From a checkpoint of a small transformer trained on Wikipedia: untied embeddings.
Each number is 50 + 12 x the weight over its row's rms, rounded and kept within 0 to 99. Layers, rows and columns count from 0. The size before them is the row's rms in percent of the matrix's.

# gate: layer 5 MLP gate, 320x128, rms 0.0811, rows 205-211, columns 0-63
# up: layer 5 MLP up, 320x128, rms 0.0744, rows 205-211, columns 0-63
# down: layer 5 MLP down (transposed), 320x128, rms 0.0679, rows 205-211, columns 0-63
gate205 102:43 71 50 40 34 57 64 32 77 48 73 51 28 46 40 46 48 74 44 39 43 65 34 42 55 42 46 48 63 54 55 58 39 32 44 53 54 35 47 57 42 49 36 24 46 66 36 60 40 45 47 69 51 61 42 46 40 49 62 50 42 48 63 66
up205 108:64 49 36 37 65 60 47 25 63 55 47 39 38 66 65 54 37 58 65 67 36 39 47 64 56 58 32 56 49 41 33 52 59 56 67 43 31 56 57 43 17 62 58 57 58 63 35 53 27 57 56 56 47 33 55 38 45 31 34 67 55 45 78 49
down205 108:50 61 63 58 50 47 46 69 47 64 84 59 73 53 59 62 45 39 39 63 41 45 59 57 47 60 55 35 45 35 56 36 50 68 57 41 43 61 54 38 59 71 32 62 38 41 42 57 56 63 60 45 37 62 52 53 45 32 54 35 25 50 50 47
gate206 100:74 62 44 55 30 52 36 33 58 46 73 51 48 30 60 49 39 55 65 67 54 54 28 44 56 54 37 26 36 50 55 44 61 59 45 38 62 43 44 62 52 50 52 50 62 50 44 57 44 30 45 64 45 47 53 53 59 76 61 69 42 50 53 56
up206 103:29 47 53 58 50 50 46 42 57 48 58 52 36 70 53 32 42 55 28 51 40 65 77 36 57 39 52 68 62 31 51 64 48 30 40 53 46 46 39 57 68 50 29 43 51 63 45 55 49 50 50 50 49 46 61 63 46 72 46 59 71 35 59 31
down206 102:55 60 60 51 52 51 24 57 49 21 53 41 52 68 62 46 55 53 41 65 42 53 26 45 59 54 45 33 69 55 51 66 57 53 58 44 53 37 62 29 56 45 43 47 48 63 43 35 61 43 61 45 56 61 64 54 48 68 73 69 54 49 50 45
gate207 095:52 31 34 44 45 53 28 48 53 58 51 52 47 31 39 33 36 30 57 50 55 58 61 60 53 44 31 49 60 53 60 36 44 62 40 63 33 41 64 60 55 72 54 69 62 55 45 36 72 38 54 40 54 48 39 43 39 30 51 44 42 47 54 69
up207 096:52 66 57 69 32 69 56 45 64 51 36 64 61 61 23 59 39 48 49 71 42 54 80 57 44 56 38 39 55 41 54 62 68 53 37 24 62 61 68 49 29 30 56 47 32 61 50 46 58 42 54 34 60 48 57 27 52 48 36 39 45 59 45 52
down207 100:65 53 36 62 38 47 65 16 39 69 54 62 49 61 30 63 34 53 52 45 58 64 47 49 35 53 48 68 52 31 54 36 46 61 47 64 51 40 50 70 41 50 78 65 56 65 57 50 56 57 56 48 43 41 30 61 46 40 50 66 62 69 54 51
gate208 109:44 59 36 34 53 47 23 75 47 57 51 51 64 38 42 56 71 39 34 48 62 49 53 59 61 58 64 60 65 58 44 23 62 53 35 46 54 46 39 77 39 48 37 44 56 39 58 43 55 49 78 42 37 42 63 47 32 41 58 61 63 67 47 33
up208 108:69 38 61 63 47 78 52 60 42 56 53 50 66 51 39 31 63 50 50 51 36 57 75 24 43 71 55 56 38 54 32 55 69 54 40 47 63 44 50 46 80 48 65 35 51 53 52 28 44 71 33 50 35 43 49 48 73 76 59 45 64 45 58 84
down208 103:67 54 38 31 44 41 60 57 68 71 44 60 53 26 46 65 43 57 68 49 52 42 52 56 68 45 77 42 55 67 75 30 57 49 30 37 32 45 61 56 33 45 30 58 46 58 48 61 49 55 51 37 31 35 75 46 28 27 58 48 44 51 42 43
gate209 098:52 28 45 45 46 40 31 54 54 42 43 59 51 62 44 46 46 61 70 45 53 57 46 52 45 63 44 31 52 58 57 61 39 38 59 39 45 72 72 75 63 66 39 35 42 54 59 39 60 46 44 52 41 52 66 72 40 54 35 54 51 24 38 42
up209 101:43 50 41 42 61 45 58 45 43 31 60 27 55 41 58 37 51 64 44 54 57 76 54 41 57 40 26 62 42 50 55 76 32 44 53 53 58 70 41 51 25 56 59 40 62 62 45 70 52 59 26 53 68 58 51 44 44 48 47 47 43 57 61 60
down209 102:44 56 38 49 45 49 58 70 66 34 28 46 30 71 48 26 36 42 55 57 45 21 45 35 54 42 53 74 36 67 51 37 62 40 62 38 53 65 36 51 52 49 53 55 39 72 52 71 55 48 43 46 54 50 57 48 45 31 59 43 53 37 64 61
gate210 100:74 63 34 70 65 50 48 43 55 44 36 53 56 48 55 23 58 30 35 41 63 37 44 37 59 29 64 57 53 52 58 13 43 58 55 45 51 42 42 48 64 41 25 62 40 48 34 43 58 24 48 54 47 28 31 44 60 54 60 58 74 67 37 40
up210 106:51 55 70 53 36 67 48 39 50 49 62 32 61 49 48 52 41 48 73 56 54 50 57 47 17 67 31 55 38 53 49 47 47 35 62 48 56 54 54 45 61 40 56 26 65 40 63 35 38 60 65 49 26 74 53 75 60 41 51 50 60 25 77 44
down210 103:36 48 39 55 47 55 49 48 67 46 44 48 68 31 66 42 32 37 54 54 63 39 57 58 45 52 42 35 44 54 38 42 48 56 50 29 55 40 58 46 60 17 50 41 49 41 35 49 54 36 57 51 31 41 48 58 52 46 44 35 50 46 41 53
gate211 113:56 35 46 52 55 43 32 44 54 58 64 47 42 70 74 40 66 30 65 63 63 43 57 34 52 43 34 53 32 50 54 44 38 41 33 61 59 46 29 60 71 47 35 37 54 35 54 74 39 44 23 47 48 35 40 66 54 47 70 34 52 56 54 37
up211 108:43 84 49 51 51 56 34 60 40 44 38 28 43 54 54 49 57 58 66 51 47 51 57 48 73 57 60 68 48 59 64 37 66 56 38 69 83 32 41 57 54 37 49 47 44 50 60 58 50 60 21 60 57 45 33 44 71 39 37 48 54 57 33 50
down211 104:52 70 53 50 52 35 43 55 43 42 29 38 36 72 35 47 54 51 58 63 50 59 51 55 69 49 33 61 59 43 77 41 48 47 48 55 40 38 39 65 60 58 57 40 44 46 76 76 62 55 47 51 72 57 37 28 57 46 52 51 54 46 54 47